From a checkpoint of a small transformer trained on Wikipedia: width 160, no biases in attention or MLP.
Each number is 128 + 32 x the weight over its row's rms, rounded and kept within 0 to 255. Layers, rows and columns count from 0. Numbers have three digits each. The size before them is the row's rms in percent of the matrix's.

# down: layer 2 MLP down (transposed), 448x160, rms 0.321, rows 327-426, columns 0-39
# gate: layer 2 MLP gate, 448x160, rms 0.273, rows 328-427, columns 0-39
# up: layer 2 MLP up, 448x160, rms 0.29, rows 328-427, columns 0-39
down327 101:098148158085093090138158103101127127200171102126103122142126131157132131158114145159148087139159054093186144162159104142
gate328 097:158095122092064125162173188114149143092085142125117100136105082120072127134144090111134143113084142111115190039141109109
up328 098:102108107100176156159154139094120104055122127089125113106101168115064100174148114128145162121102120071121185070154165102
down328 100:127133186152150118122193140099175102081096152101118159128122153118127168159116105154209086172124160156121083143073149128
gate329 103:181104123160099087146105117047123104174156144132190123140140176136175145195180125117085097158127165177114118089148098098
up329 104:186169122128129061153130147162138216138065139115106163149119188147146110070146097134167157187084125107137094114156101099
down329 106:159112128152131111127160100118156123073144117182137102138113111095155162082087140156125100124065131110115164069117165125
gate330 104:106149172140179070169157088114060137101179164170122109110141108127185117121170138078148197153196167145124135083181127061
up330 099:169167134147171077185156147161131131141161144099164110147164128124154122106095101097080099080137144147154132082120106106
down330 100:077119175203144164193184198141105133144144106147184104117109115119157194084134137152131164125171147170130097080185102163
gate331 096:151142138139111167123121137140160195118133109135166162066124102105082153151092077136152099149116147068086151185138075168
up331 107:146138091141097201130079128155105132180128107161109084108116139180139156178102049100135135099143124164148084142210135155
down331 104:148077143136129129088149163139112133096164161153094125140179131106158107140122145129107122158117142062122147091144092107
gate332 096:165081134082083113135173182138116118065104132091154127170114138136161105121071181148139104125071152134163151128140108133
up332 101:152145156126136157163114054121155102141198179089129146126118121165179119137141182190142093120097152149128156131142128106
down332 104:113145131048146114142139161132159162129136130119178092076159142112137208084131075172153155120130134143116163124060141150
gate333 100:094135106160112121053144124148106146140132128117100139150155118125162082132102140110185056123153156196084101125145131150
up333 099:113125085124128141090124102099148189145153098117157144096083175113130147093175111136103120131084126128184072123117128137
down333 098:088135114138116133170148168115137104094111129154096095154143096090124186151103066189147136148136120090057088084124087130
gate334 112:134088115129043187144175089153154119162093082111131112138161118143146195136094189111116144148123140143080021106135126152
up334 106:149128083114128191173152084156093139134065123091124151118108083159187128144062159112136094168142102048077117130178157077
down334 103:109139103146143182183152141162136181173165104120178079062133162129169110129116141069102095127155127129074072150146125135
gate335 096:074155094149100122165129179148140084119086164135033173116125087159083141149095100109088124111110107122095138129122092109
up335 102:166176057123127132165077169148162094086071108137138064098148198139181074135091130073196174144122127095133159142119209183
down335 094:142130103152149101103185158127126161045149125120145159097147172115068140124124098141153138107144101156134176054110070163
gate336 098:148095139173112137121170178141142118089200154103107146157121057147160150125131092151140124126116113131081107160154150121
up336 099:191146173124128129147141114171159110109137170090116156087150162074191148169140103109122123154142106141176144182092103128
down336 096:058175119234085102081109187132154180152129130145164124124131075156118122143058111136186156122127164106147132141092141118
gate337 099:171135235117162190114102170139078173119128161098114095127161116103140131156151210115159093097143128115093153151162113108
up337 102:113161122126124120071105151139197131122140125157171109120118171165137137122157182039190129116119155161138123178067123156
down337 099:106110157122110124125195185109076164196103181135142107125080170104153130066143104194184130151104119135144169124193145122
gate338 099:151144161086130141128153170073103133125092112186109160126139145155104140113178083153155191141100129148168161081100076110
up338 098:186158105147138134092118097077188143099098160164096144143092125155131113090081135146165144123085119101098176126111174060
down338 100:124080141120147103138140159125055150151166145165170150117141189137109174135135097131145169124107088106135184042133088176
gate339 092:100105106133163122140191131134164104137109123106149123115141112189120178103146107111146218129066134144082165130170100101
up339 091:180175188157099105085120093111123166127103093167133126125102128153133129124122115111127090152124113106106155134102144078
down339 098:065104101060134114126189108208151098128153136048096129173112129140144098130104137112147112119120170129189104092161086168
gate340 101:134121163094118143161131092127071120119216150123083124089107118105192188083075130138086135114175130124086102171146075130
up340 097:159179072160122110090156142137182134165053058093142149113121138110115097136180074115130114132165148157120146132123199146
down340 099:103115193053169137112139101128086080151136116106137075107189153171140154146204082144082107109152126068085164103135138126
gate341 092:180122086156127167086095087118144153127124160135131078122151100117070143098082096133180104134129150123101131109172073159
up341 095:148081125153121175095116061120116161166074119085114134116140154128153075103125128137105040145130138121109144096143154188
down341 101:110130111155128113112137127177103115137146121202104130162133059110157133117114143107182127148120156106105135120135094123
gate342 101:104126153129113052135101178109137072161131115132209098139099137120131110113141161175120140092173198175026153147148109087
up342 101:192124122132132105101110129136140123076084152154130128094120228154161131092178131163115146104107138097160112108117112173
down342 103:144138057083118175146123136130086144111168132119103165126119112158127145085143080084177146081154126134152182165156115126
gate343 102:121149093086128097160057128170150155106101104038144124115107136154141086125065133084138097141211180182172164128181139085
up343 095:174166169096110099079152067129077141099084173088130178119129147156133157159117109135091115174171089201141124147133186159
down343 104:092168128137148118139135182144120075122138166074137109102133126081236163107107146193096169146065130114060189111117135121
gate344 101:146134134085083172172163199161074105188129201154140098170131145103147157120175137172150064118115131116170129183110158127
up344 102:098100144076127118141166131138130142110140103125108163214158115076138158156159123167157097180095169156168166091113049173
down344 107:139115140129117093135139118125124087150203127110106101179105114156104118130089137096152115061164138104100143085095078155
gate345 098:159129159104133119131130043126101115128103075147101129096147188140117161210129082109130076159152154066085139119108179172
up345 099:070120130163101176138166112108126135139118193106106072113100162160102092149058187122147129144100098181162149128123121089
down345 101:149112143105198146167150156101115102153144057146126135102202121113155180116136117108129089158143087116142124077170123131
gate346 097:183097100110154154135134143106140122122157053139098104102167152183123070043184084172124139179179127123131079147133099111
up346 089:179116086114140064158102151137152113175083030152118167104125122089139117122217123081186100151132139155130062148163174116
down346 091:097124173145101112079130140152136162118107194113166112094077139164153156143092112158160209066163110081116121135109122175
gate347 099:143091146142186128126141054097165160147143170145117131125118137206161154076147089147110111155149180133178124143097142093
up347 097:117177063169108099163145110091131081113136165106125134206147155101102054164123114110101133146159084144117115112169175131
down347 101:106151126139105114094167130115125117136081073099186087117164155093128137146099089128097034157118161168132092101127201113
gate348 102:083123154120111172138139136126129133087150189139118124136143094103119114167159149132062115179125165087127114107083139099
up348 097:126091114161148165170053205099159163077120077169080159106133114146134093155075195148160136105154107132154122131157099143
down348 098:122095131115099162079165153139131117138120131105127102097088145184133105110144144081133114096079129128161102099153124150
gate349 101:113138150159117127114122174109072099079160123164178116147137099135083117109176110113115062100033102126118142162169126109
up349 103:168176186123189123132142178142097143126194175110092098126126163115057087155098147104151147057154116183185146079107124187
down349 105:107137129145183186132215132202111135074057109113123177130171121087128072102112155216096079153148100147107139117156073177
gate350 100:195134056148155116103163104114190106173143145145083144124132184116154153101126135154081116159109140122128122115137125156
up350 098:127104063115189117142128168093099130162073082078148223103141126175110159139158148102155191151156127086131163078143100085
down350 097:124096090113139068121085146124142095129115130160124107132139090148148144066129118158052178133170189241113134159113155128
gate351 097:129139117118176123131085121102144178106127147094110132155111076138128129101188195184194160062173106086131156122118130065
up351 100:106147157161133117132105151131157101127127102123132081150164090167153101107113195146098186174155064162182145138119181129
down351 097:106161132133138113105092110159113108168158145116166108142068122178100130141102155169145134125094041115168136101100138095
gate352 093:194123170109116105080154131161189100162122100115152153088149110089124149080160099117137125080123131100104164151140135137
up352 101:134120105155111181187171114177162106097152141116139142110157151098114091122119168180187124143054148171164136129133151126
down352 099:120146149080132104082126159063156095152150169143100181062068092147091098182116177128083078104090143139173080127151100206
gate353 100:138098117155135152099151095135109093105152139166100092124123149070105147130088113173089137069131119078118209116123151161
up353 119:098160130112140209123137081121159190111117111147188107075158051135099137136168113153136149152165128108090192115125110142
down353 110:089116120105116170150111072092116106081085091076058143146080055105143105147112112091181120155130133056195129150153193110
gate354 103:105171132130175126089119149159112147158155133164115151141113130149122084155142151171119091139135132129143101126105150135
up354 101:123168112135071133158107134136139155140197158138147179138142102114150116087100205175086107116120170113093062167082101165
down354 096:165080168115102082063107156105101138167084163121134138172088093131186089082157157114072155127117117122105149146110147104
gate355 100:168166155090094115133065117125095129140183112121106154143086116082109118126081101159179089153146088105166064128132094140
up355 095:120191137171137102086116145111170160116110121160132174105089084157121087176106107115163169153074155094133091119107084110
down355 098:154115098139131092125092152146157179072131147085133162104119141115153138150121061111138171187089087149066188147124140188
gate356 103:176198129090145099142094114085155176103107120124185117130114064110094065106179147139136129128143153069095070070100142092
up356 100:145205141142187127091117129122122157128098124116079114079109119145127188171063113053123119070134111135118125117159113091
down356 102:187100156137131119083136156134107115119123144116109137109162113092140117094139156159121103102134122154146178106099112190
gate357 103:140157150134112091116220145128138137161178050136089175145165161138112153107143135090134147116111091135085116133147152150
up357 102:109106096145123125099101105117181109098138127142116098110141128181104200151120130226154153125130080201085129107121167146
down357 100:115078156071121123144167115162136180155083118133179181146097056117137129135164097127056163086153148125141113081136135093
gate358 096:156153117053118113067148155178146133207065142139095119096136115147086102136173089179164133143143147110154089127148092159
up358 097:117104123192083088121118113132077084160093163142164113130069162145097110140143103137119150130080099110084098132114130158
down358 100:115136111149130181145117101138093151159135127099061116151147144143177144108132180121114113115097116174138164182102112107
gate359 106:109130126127110095140106073096149097154158144122124061142124084095111138079155146146137155161107132169160161145152112156
up359 111:123155134112142083165109094098124138131157118105153114066118058147139135046155113121076148156153165101153159111089102156
down359 110:090138128139136125163122078123123067150157039169137130136106058050166160100108081139105174180184098119156134123094121136
gate360 103:193150075122116161101081144117143122089103156149177145163121068124111152205100150146163092087179135188210113143085126132
up360 105:149117111139198110121108118100151074152092157138138148200101079136144141160140100158194110158138155151128157162137101098
down360 107:090119155062182158147097073077088166148108112113163129128101116073119142101115153171126178129126104167092174156126141117
gate361 091:116168147051215087135139085109145119178127195106121107105127118162117126090067202154106164144153172182151147137135151170
up361 089:123107136078140163132125160111156105102129164159039111117189161176184130118124128091116164133100124138069149100170143123
down361 091:109127105137170146151105102203109105157138153132127150127141110103061181113106145120118113094105136091094139148141063128
gate362 102:150120111165171096174114073145179167214124153144116142123129142150116123085103151087100150101103136152152094132143139150
up362 093:147127151090113199116050156143057118155134176072093142139146090120154130103110098212158139127124138084137136092131184155
down362 100:062068133173131113120126132103166120169106137173112098175127204135143128115096091124143102179103185118159124139114087144
gate363 094:114135055156108129130111207130148142124143162133092122086175093062163123202103104166122147104117157093150198178140126074
up363 110:101135113116102093154091156137168115135149171132140109053148102105147099134110124162155081107136141180116099180152136130
down363 107:100103118099153141167124083147075113120094116149111158169087103136138152063146101095147126136166163161122060156090114149
gate364 092:128167122176101136113093097118056072126120091156116132150173133117172084077124149130106090104152156107148097047100111168
up364 091:130120126131131162162178078179086124151139154160166146102136062106096123203127115126159124184119144110188167126165109129
down364 095:127218150154090087132113106085150145080115126167147135122072170104145104157172147111112123102170145131124110113205164154
gate365 099:100076171065117185165168131107159134154092160115145112171173102122145119112137117116172158078122090130183152177116136128
up365 092:078069100122096131165168090154172157092064153140177153161084083081114125129122144145162167088151109161089112127074127110
down365 101:133129161111062094139155136064096162113186153109112090161127140163091143077159144072107133108153107059141176095150154164
gate366 101:141112114114083081155193152122121042142126137118083086080163095138196144158120061097118152107134106110112138122090098142
up366 098:154148159135159093095064124111074086127094107117130122149103112151082121145133188139129173106133061140169108058204153133
down366 105:093111130190144124184095106154142122139116165120172125102166173061132159188123129108150129117104165186134155188122131091
gate367 099:102161125151125173115113167153103095086188103070139101149142140145095073186122060107198109166102112134132119192126144072
up367 099:125135094108208167153116172197143122150119147109123112129122137155157108111050130069173119100168170190154126163173159143
down367 100:183094153117191105070125124201115125112148162148160108055132180147081129147167118143117142151114089069113182134121125106
gate368 097:148182172087155071126087088154160149143135125132143109185133138151128138146153133157108174132170130174154076157124134091
up368 101:146069141159120167123091128143089137107173156086137095114111112117111133117128130139108114096140081106080132120189162122
down368 103:193095123140141167157130141130152141199106109109098163091113088180096169138150099112104112120186117097163156130153136075
gate369 097:158083114142104139136183157160125147094114140119131108114143173094155078141145136128160125177137120025170093109077049082
up369 100:163183144073148157121141134187107139128085145095135121120094100105124149086132068060132105134103146049129136059107116107
down369 096:115166103125142115131115126111125109076073113118034096138164150142145000128143160181140124109083139205155130112147145108
gate370 094:168138085094103126159157142108187131132109185139172145163119086124061188160157203146154128104134105091212096182106135109
up370 094:125144052113117109091104094146138058038125141146129167057158122095116109148125108203136164140125172125093124150065095139
down370 097:098088197133120153098169151144064138099113076166123114104112108136147111115104114154140110115128160143178132060162121175
gate371 101:143145107082115107176097140175145072085138114177139139143135059182094123143132119114123108118124111132117162166115182103
up371 096:099117136186127164111140095110118136140163132120107132128163198127146147115120151151123113122180118201098048119145085148
down371 104:111168105150123159140074183130140128080106141155193198112092096174078150225145084114109152147124142139174141121183132126
gate372 097:135081114152142089101167127090137174160062177164090119073120136189117137146161158140144118115124130122097101116155126137
up372 107:133128142131067139131107154159049143172154100090151123147140183105136145145128094135065174131156073177158115119095189160
down372 096:110139108140133136147096131138151133046160133138107109088158061122086189133106171107198052146114103131154167118092121153
gate373 098:061151147145131110110138095131160092163124078077129073106132087147105151063116105118177111135167155148136141056127156128
up373 101:043172097108076130103172108142157072099110134129106091092079067157172173117150158141113163137175176105137134148200099162
down373 094:214080148115132154076100136126164112132126056082156223095196137072104141140134090114123101156083129078121092075075148120
gate374 103:165134126143091201114153143135113131093074124103099090076140107080124158110118113092081134172154193128080117109157078164
up374 102:154087159151129179175099123152127158112069099082105098105131099081114148096185080104134110184157161149113110132100121174
down374 101:167151088145079184093186115130141098140190098126146148089132162111143080095131124107121130138164049184113162136122105110
gate375 099:090148166101067142183169116161129161146126168166108151098079123147157169130147107113126113128095175085170131068090155148
up375 098:114146125172155094130081106129107137139108115135146138149127141104106145122182146190126085103134081074136184171190137170
down375 096:121122099073117131151132162116142139183129166162142124131075090053099160101158116133121131146148134184082130090209081130
gate376 097:117123096176098148144173141139099169107067094143101084122076142138109084116097137160110115079113151170134085153076122119
up376 101:147144145127165088079110133103159104114093087164161164172184128125122104122078125122063109147103156094126197130153133160
down376 102:077133122104115153134147098085180172102126100171114125111045150140106089072108130131129117052172182150133107147124149083
gate377 100:182148153167101149115109119165144112120129092151114149040091116142108113148098074160117073124166122155118107126162116083
up377 094:132114178173133098092134101095173165162106073172079120104080130129129106151155115118071074094129144160140141130157121165
down377 097:092102147119127123156090125133105150118109145122117064146166100109170072096100106064155138179138090126138104116133159105
gate378 096:161072155120119183105110179128116131160098173084121119139129095137161150137090104119118177142134092004087086138160091140
up378 094:135252086125097139139094118073130066134156149117135111150126113126120134156140213110136069143096151144120147132100111062
down378 100:112123099123188129140120142098147113087095171104166156138118063148160151101077109165093134126192123063130121142141121100
gate379 102:084158122126148051134134163113135071087085098122157087068097122141167137069080132098104162077118171092101176088120142135
up379 099:121127080125146130069166087174130141173116115128199141109160149130124130117069179126117139129137092170111140142124154100
down379 106:133143116106176176202138135126117183187096113137105133144113120178176100127101092117133111161134195150099091133136146082
gate380 097:121179095102176128086108159102141152062068192096175181098147083166096129110096143148158099147131170097109147125113188102
up380 100:071110143134154111131081142183141142144088145145104141119067113122106102091131153162125123179127126100100149119063164153
down380 096:112114124153140120101218163130149092098101120110140148100157124070118138206117147152127092107166080119130141114115109092
gate381 097:152125127127149118138118166138134164147168156122158092158080150083174144159076085079137117117147167143096146150166075135
up381 098:122115178161123125171193088110135096122122147075167118124153137121138072149132162191135118146141079180183087178135125102
down381 097:143147119118124080106129101073192144127159118090113089137073100073099078112099161079136153139133154127085053147134117080
gate382 098:188140132181106133120106179116146098102119160171117104137109118134197138081172127139134135117096094098099123127121104121
up382 098:132153158115088132154071145138104091164121139135122132184127125193091092091162120134107106081158083130150080096154137120
down382 099:126092126052145157110156146071078073122128117086080120094101127133099162134160144179127176122113078129147081076130144125
gate383 104:147069151108111166151113141156080085129103115123146121123169141122131122105172193091150103155104116128101157119151112109
up383 093:174095097166122143124147104223095142171111109099126150128135148127168134195086152090158169075093163108147149105076147103
down383 100:090107153143087121122106096110115134093134144220109157118139111185077187148115147135119140146126142081134064108159139123
gate384 098:152163093127109206143157074127090098034159154159081179137092116132104142088169116143091126160141161084156146135172137123
up384 103:126092114107146196206126104156144120141142117105178126154126159130163128166099154125170112062099130127101116137121172126
down384 102:103097163142169069129157121171103133233101100152081091084153136141067143153156094081097142146191120117106096129124110124
gate385 095:115180153112117100178112122071139142124120157144076157167046156199124167149073123095076131143176138124121207139106129139
up385 096:111098123182170183139093143084136071143183131191177092175137131136150085083128156221119121161169146105069112135111161103
down385 101:188193201156183144136142134075139117171114089116128143157124146217087080163125162230151167175149140105160101086139105119
gate386 115:105088137111129170116102103141158121091158120171171079146176119042126146079115107154119148086139156091120097087132098102
up386 107:112110137106108140163178106161121118130172142117167088155170083108095123133106178175138140115158093100121106078128094068
down386 103:129101114121127124102109114138154119119128156152126065092193169112164143174082169071103059173128164165132122135171154127
gate387 099:095145168119093096171199116116155108146168127082080182151092184166131130175132154127140145135168138078147117130103139119
up387 101:076095180109089112150094160140122121108126127064157067069131155086130135134109137239072123191096073153146129120100215119
down387 096:122127096134152095086140148154141195137154150130091156123082152194102136132151117132121160146153166070121193119187068122
gate388 099:125062167119145105174112169115207143096129152204085130159086157105113178104051146179123108192109098150143155169159147130
up388 098:143121099162151124107120104148145114105114112164133149123066125068103117122150199091102128113154128112116073131128038097
down388 101:151200165067091067075111142091176114139142091178102099112143153114157112179103192073146126130143123143171106090071117141
gate389 100:132177127075117064137151117136092180081094163137030153120157136134145191148145173183117127096136142115129108138161098105
up389 098:157078113125107133132082092161080137152117190081165132134074050127152038178086137097172139132130081108124188143147131103
down389 098:116153126192084140121146147129128111144105099151160106125218083109117135155096088120137074111103160135086122114134089191
gate390 103:095113159127195146154146099169143115130091164110100128176104106173121158104090165100171112149166150161082150090151100071
up390 098:119165174115111135149178094153159113081127086113107158165085149127197109142113079156205083122164152113139145169089129114
down390 096:117172145115091100122128165127169158080225111137164162100109140123157135160137174065169134141109195172091139058117128140
gate391 093:156150180099158163079105130156141137108104127146084088117129169134159147091177182124113142145154115133209120164126181101
up391 095:097146093147147095130088135157089160131108104140104156162152149117141079122144157105169105128101096155175121164140103123
down391 096:154137122088080133138111076091111111136040079098108189154187135071073170169134081131143137130113165161224146101146083087
gate392 096:128151149159112102128149096118112124130140122197171139144094078156169164097084115135101113093149126123138146176125115084
up392 097:110133118132128139127243111155129086125108088064162069106116057099124104119162160141133133048092163103146139157129144142
down392 098:116111152133130213130126087100168102156138147164137121139169149107171143183170162055205102088094174167108095138173171158
gate393 101:148124095118087160173129137111038069155134097121115136133086108152160155173156117107148147067164146062110118163127091140
up393 098:088070156151086129140112140160098129170148093142108143137154124178166158144186126082179076133100139109160093128098109134
down393 100:135076172143117161072071120129137133138116104191137139075114118110040080121160099179092164123183159122107150072155190135
gate394 105:164100126138110116113136204165077077093062190091106118154108192170123137127173120100131092159125145100154132149130118100
up394 098:118143196115095106137111198101158171138107116111165116164117118170142175125093121097210169124102109139137063116137133138
down394 098:141128133172106180148149132126116113098078073134150116161104183183169093097172118118173086179138123105148152137146212138
gate395 103:162102144098145102193156148155107121064066138138177093133141092144146066130162150140082121113126109095156164181188133108
up395 100:175127126159085122118110094103144110125199130118059150102086079115134137080102140095097138107153072147124106070123146193
down395 104:121169146087130079055130181078164153160147113114148108139084111124167148110151162113181120203092133109179171126106136108
gate396 098:131137139167168119091084112172177151121064171179177129157144157150114091154122168124162125116161117135132140127139057144
up396 094:189117147140085112093146128192132136102173156104115107094155126047115109099105058144132128121127118064120174152136120093
down396 098:088150163150169160118088123119176157127082163117131114123109139131129124091155103128180133109155179116125135142130148129
gate397 097:114067111130105190178183127171137076076120133106108143152112109091125117132123154139110082141103137137087120141200082136
up397 104:127172098107140169128124162192103120109077106159162179086074144047119087145141105122141125135201066101063143144192125140
down397 105:108120188120159098063114162091143086135125206139084145143190177196102076178115159166116122112121106118105142115133155144
gate398 099:173089203102129080098074101153167126097128176129125166167097094061137136170158093096081100089103100079159150181148136154
up398 099:170111149114118116079093113104141114113119125189164128146110167082118148140112151074159117103129151170183047140126081131
down398 099:146092039136163161150167138092137101150145154125157088143115106099120117196107097197098143133090095138113111175080141115
gate399 095:166116091091134115108149140164170142160137045101158178188135168086107140093141129159109143120111093133124139179193197059
up399 092:109165083120106156152192125097092182085110177096116142148122158136167073144129110073122175187117091154123078092087124155
down399 096:097191130147146111055129134173097102130148174182123074201110101093117176162128143160106119128066184089141151077174100116
gate400 104:090177152109118086121147096128124121114118092070144115073090105094108123128151136113123093149131122109177130099142121145
up400 106:117141143103168183102134054121088144148088176106163175131153064139142188119139210070105091152126125105127184151153105128
down400 102:133161144158142108118208110091165145129090121072106109036121161177077145130160138123147119133115113156085130052100081161
gate401 099:093067122134093106100170119102130152107065129142128140131101106094102120116147159132078092130170187067147123177043115132
up401 096:120102102142126151152132133156150136086060120134183109150140098091146213110096100154083097102105114176158132124105090108
down401 099:133163154146138106102100113160129137211168155157115139135090185091096139119102113087143099150058077039142155145051116132
gate402 096:171156108136130089126114126102161148126161156073138125100108131133086154134163068101061104158163126169144159150097148141
up402 098:094137121153155132126181102053124093113153124150145165154140127127102096111120127168173202142181125170106117126127091100
down402 096:109126158124119117156096124127128159146098095043101163081080124053140147098138108100168124043071125119123102145112111131
gate403 098:127091206112208115143138144103158103154155184064108121186153120133139193112101148105097083135164104086116072139086125074
up403 103:096138136116097110107130129181090129131153103123086075110148132093152135202147148087136106137127095119107155069099114115
down403 099:086102174137119068144125129168112141094149097129170170168196100136154127104080150122171129166136094124134075104152170206
gate404 105:101102132134175160138116089159151117179155145141172107136126118126110119097084100149075090126108145153112099127121170179
up404 109:129107130118067190148057105105209089130108078116168090132137146126074107192050095143148170097106134138109148104155107154
down404 105:105128157118129096125113158092062123095123147165122166083084078177105108110154156132110123172154108084100080149144118079
gate405 091:155109198105151096193146108216079121155106118129078059158129185127128069106114113182133085120119098135122100170134131155
up405 102:077171157102132104118121156136166118189135173140147082126140091116101150087100092180077086119091127124057127117096151160
down405 103:093124080075143125158106109129073134115156131112086105106133141143141128131154141108182182171107063104123179149116158074
gate406 103:151083129166133147117083127178154123114096126105053132132138130171083145073138078092114001067140103141154176139152099182
up406 109:124084145151182149109056114097137088098112096112099106118103140116120126122104083124149095099136134104137105126147111090
down406 106:101192098177088173073159169138154123103105144161062115133127089209079065152138107131169082090113099120092132122177113170
gate407 103:119205167124126193175131138160148139106127133102117115164095122102132107158026100142105213139172120088050141121090180143
up407 108:108090101131176141190125042156102136158153149154132119135121129163139118177180105133109093132084106162149119159180151166
down407 102:128135137105167177126067111096151162231128168184063167114132145199171140069185101065112124145153065190159136172142126053
gate408 100:088116125048124155131152152086166103077116095119154116100067143088146053093148176168139149121085174077157118117148162122
up408 100:141133104139105110111082134147126159081093125069126103158136136139088096122115137109075132134137163089130144125163137119
down408 103:197119076089118154120114079174110109159122145174138058187145181161156135151149122070129172078156134179149142135071121109
gate409 099:115127175106107133105103103082140096085134163118171116111073165157099128078172167153135141148106110101171148067109092114
up409 100:099126129157114076162193077183176076117117177094139084109100126107138106092105081071084157122157173121162120137130078184
down409 099:076071109166066132080084132124125108117212067124135132162104091098079080127097073106144078114158164141138087175055120129
gate410 101:156163150122107145120127124120159191129159163169072155143128157192085156106134145119130141132128092149156106087075148121
up410 104:110151134161162141144170140131110174162159118197149183156137140135085113092095134169126092157153118133179182154084166146
down410 102:146089120143103123114158106149178135101112178103133134161131035156120099096123094118186168114163191152125126188154129130
gate411 100:103081142160071190135153098123144092136113150157070140127119121126132161114206115131067175125111156074174161150130116182
up411 104:133095107110106143085128140135099070188117123079095175157136088159123156158085150106138139073171171103154152096163080145
down411 102:102160121118156103142154174127110111121135157153156060128094123137144105128127132113163168120146133122140196116115122178
gate412 097:084163165133125148090137070145094128162108196098121192147129160139111123170118207133038118084117122109092162147185168123
up412 099:150132154115139117188137116145132165078145162128062114123156163118063076125149165138175144136139055138145120155148105160
down412 093:102080084137124135128128149139157053224119130197100111137176176144136233155085192151142092087097157180143110128100115096
gate413 093:162151092103125136136113085097101103017151179158108143148074106109100115164164143101116107092195131143114138111150111133
up413 095:086136131105134112114174085141137155146087131129205113138111111121142145142140092139192156138142126096117146125153137032
down413 098:097088150171165111106155115168153177157089143115085098082132154149166108129122154223099113169136164142088156164174120196
gate414 100:151128149092086132188091141144101156071143146099154100104125128119189079148106065140091163084110154081152113115130173129
up414 098:094146118152168167180116132132107073145139204112156109151124145154137175128136143119131173105114167103143153137114155106
down414 102:112107184084108121184111147139122101134109136085122114074163145114143176159085115170117110120150096160156095098102175120
gate415 098:119090126134127154083088103143156093104159099166105148126169112152160182108120114133091166124096110163054133095126095133
up415 103:118152146109153148142124102170124159084130126110160122067171112103131185139098107085135141160136153117129128122166145122
down415 106:100131089126175111085139154154155155135150112108130096124160168124133115098149124142098028180155167128131066153116137079
gate416 099:149111155060141113169152090114107158102170103175113085164190109086144201156082149069124173134111091143145090130153162070
up416 093:056108138135136106159144104072090085108121139127146103155173131092131143126152121130081211103152184188170138123104133061
down416 095:176192104152153162083126150137185140097084066191103163130132158138156135174089135148107080133107106122079133191083106141
gate417 101:173114162149142168151097143101147148157137155056081106120131163162075144112111144136045106051101161116167129093127130150
up417 102:111103122131118175177103103150097169139114152110098189172146173091162186059107104166123160114156137126140103216169161149
down417 103:130184141159092087149147103176138158147125111201090135137116170140174067202119162139087164174121148098131135145186131146
gate418 101:156120188127107106110127095074100162166138094131121168126158182199113120084086112158125188108077149132102129143102104168
up418 099:142145101184111153125160200094119173102179100151141141084147126112180123127091126134137144067102192138103086130170135110
down418 097:182169125088165125106113131126149141172186142181136113173120067072165153120078102100105106125067153094146078143148054144
gate419 097:174150051142127075162100122132102102054105136127127073184143156159086171096163155161091165152109094178140113086115133102
up419 100:123150087132161109075085161120103109105151053110069161153128144154116166173139114159147188140160137146122183084111182158
down419 096:128156152086184139091233100132096075123079127108086123132133125117120126172211138156152136175175143135169107081206128101
gate420 100:076138098110128146102125125116100171106179104169090139123170120094048103117151138126100130135180163191108165123126132086
up420 101:092136083112129112111168165164122109109133118110179151157107140069131160082074178129142128130173099189097160143158140203
down420 096:155109214122124155118106170153151094148108095098102165117114142147205060183183102141128153131172103071154129131155057084
gate421 101:099125141079124174122110092118119105122110154091071112145054102130150122172119134098141122127076136138129110174095151163
up421 104:100130139188135163140101118162096129154111076085109105187130106127172113183085159122139140155125109158143135146104122117
down421 104:120148147131155094121136105159138144153114132117113123127156115163202084153127128114151083152142121128122111104110141128
gate422 103:100191153095169084106140091148140177130128168123187125114144090183177117100158160117161129063136137137136158065168107067
up422 101:107137163082138118093115127091147124086068086185131088055201121163229132072152109134157168112117111139135150139138114140
down422 104:136150070107175129159089121092108102118160164149075153162138100148141136164073089152111148134153119081157097048203165150
gate423 125:117129153139082119168140067083124116164111133124081135169131126120121094110098075129100129138079156225139119122155124086
up423 136:165158119102144152106105159141120118099177146122162123113077128140126156133157097143134125158182098069105110100102094120
down423 105:154178096087185143124117186123128123099187163114122090125117117150163139106108136118147208150147104108098088116130119165
gate424 100:113164081154079062089109149084123172132124088088102101104156132151082108209196145123184182107152151151206127132136073107
up424 109:121090173113162081192103152156158070141133128116178202126114131161146106128092188091166162129147150108177063184153149066
down424 103:105111110131120169113092193143128101093136116132174052123186177117121136156161119195156154097164080176171169198148122111
gate425 098:133105094158127142073137101073124070160186145116114112171160098160137145125113161118153105061128117148072106175155120169
up425 098:204094134110104068204063091117128119136129103042133101164135129062134200038165181119148096140153132169071172129077114160
down425 098:094110112115134089148105107103076095126143144199151176089067097131123104168062096187094104092171192106143102123064117039
gate426 098:077116166146074118162129145165144152190143106161071174157161113123122082094122120083142114101150092159112137148132133137
up426 101:102110210110145131159160083114156075135116107071169130166141179102080138124160139114201160135108126090120127101141126106
down426 099:151119075105127098108163104135159098091103157170149161133119094160087181151129096116091090100144157194112190201145084153
gate427 102:187148132126136148114109139124129140119093131111177115083123153096108153172019155171075096092157131185130126114128087106
up427 104:171115136163171153125093104159100130144128086114141130124133242107076084090145126109108113123114107172110164123122111127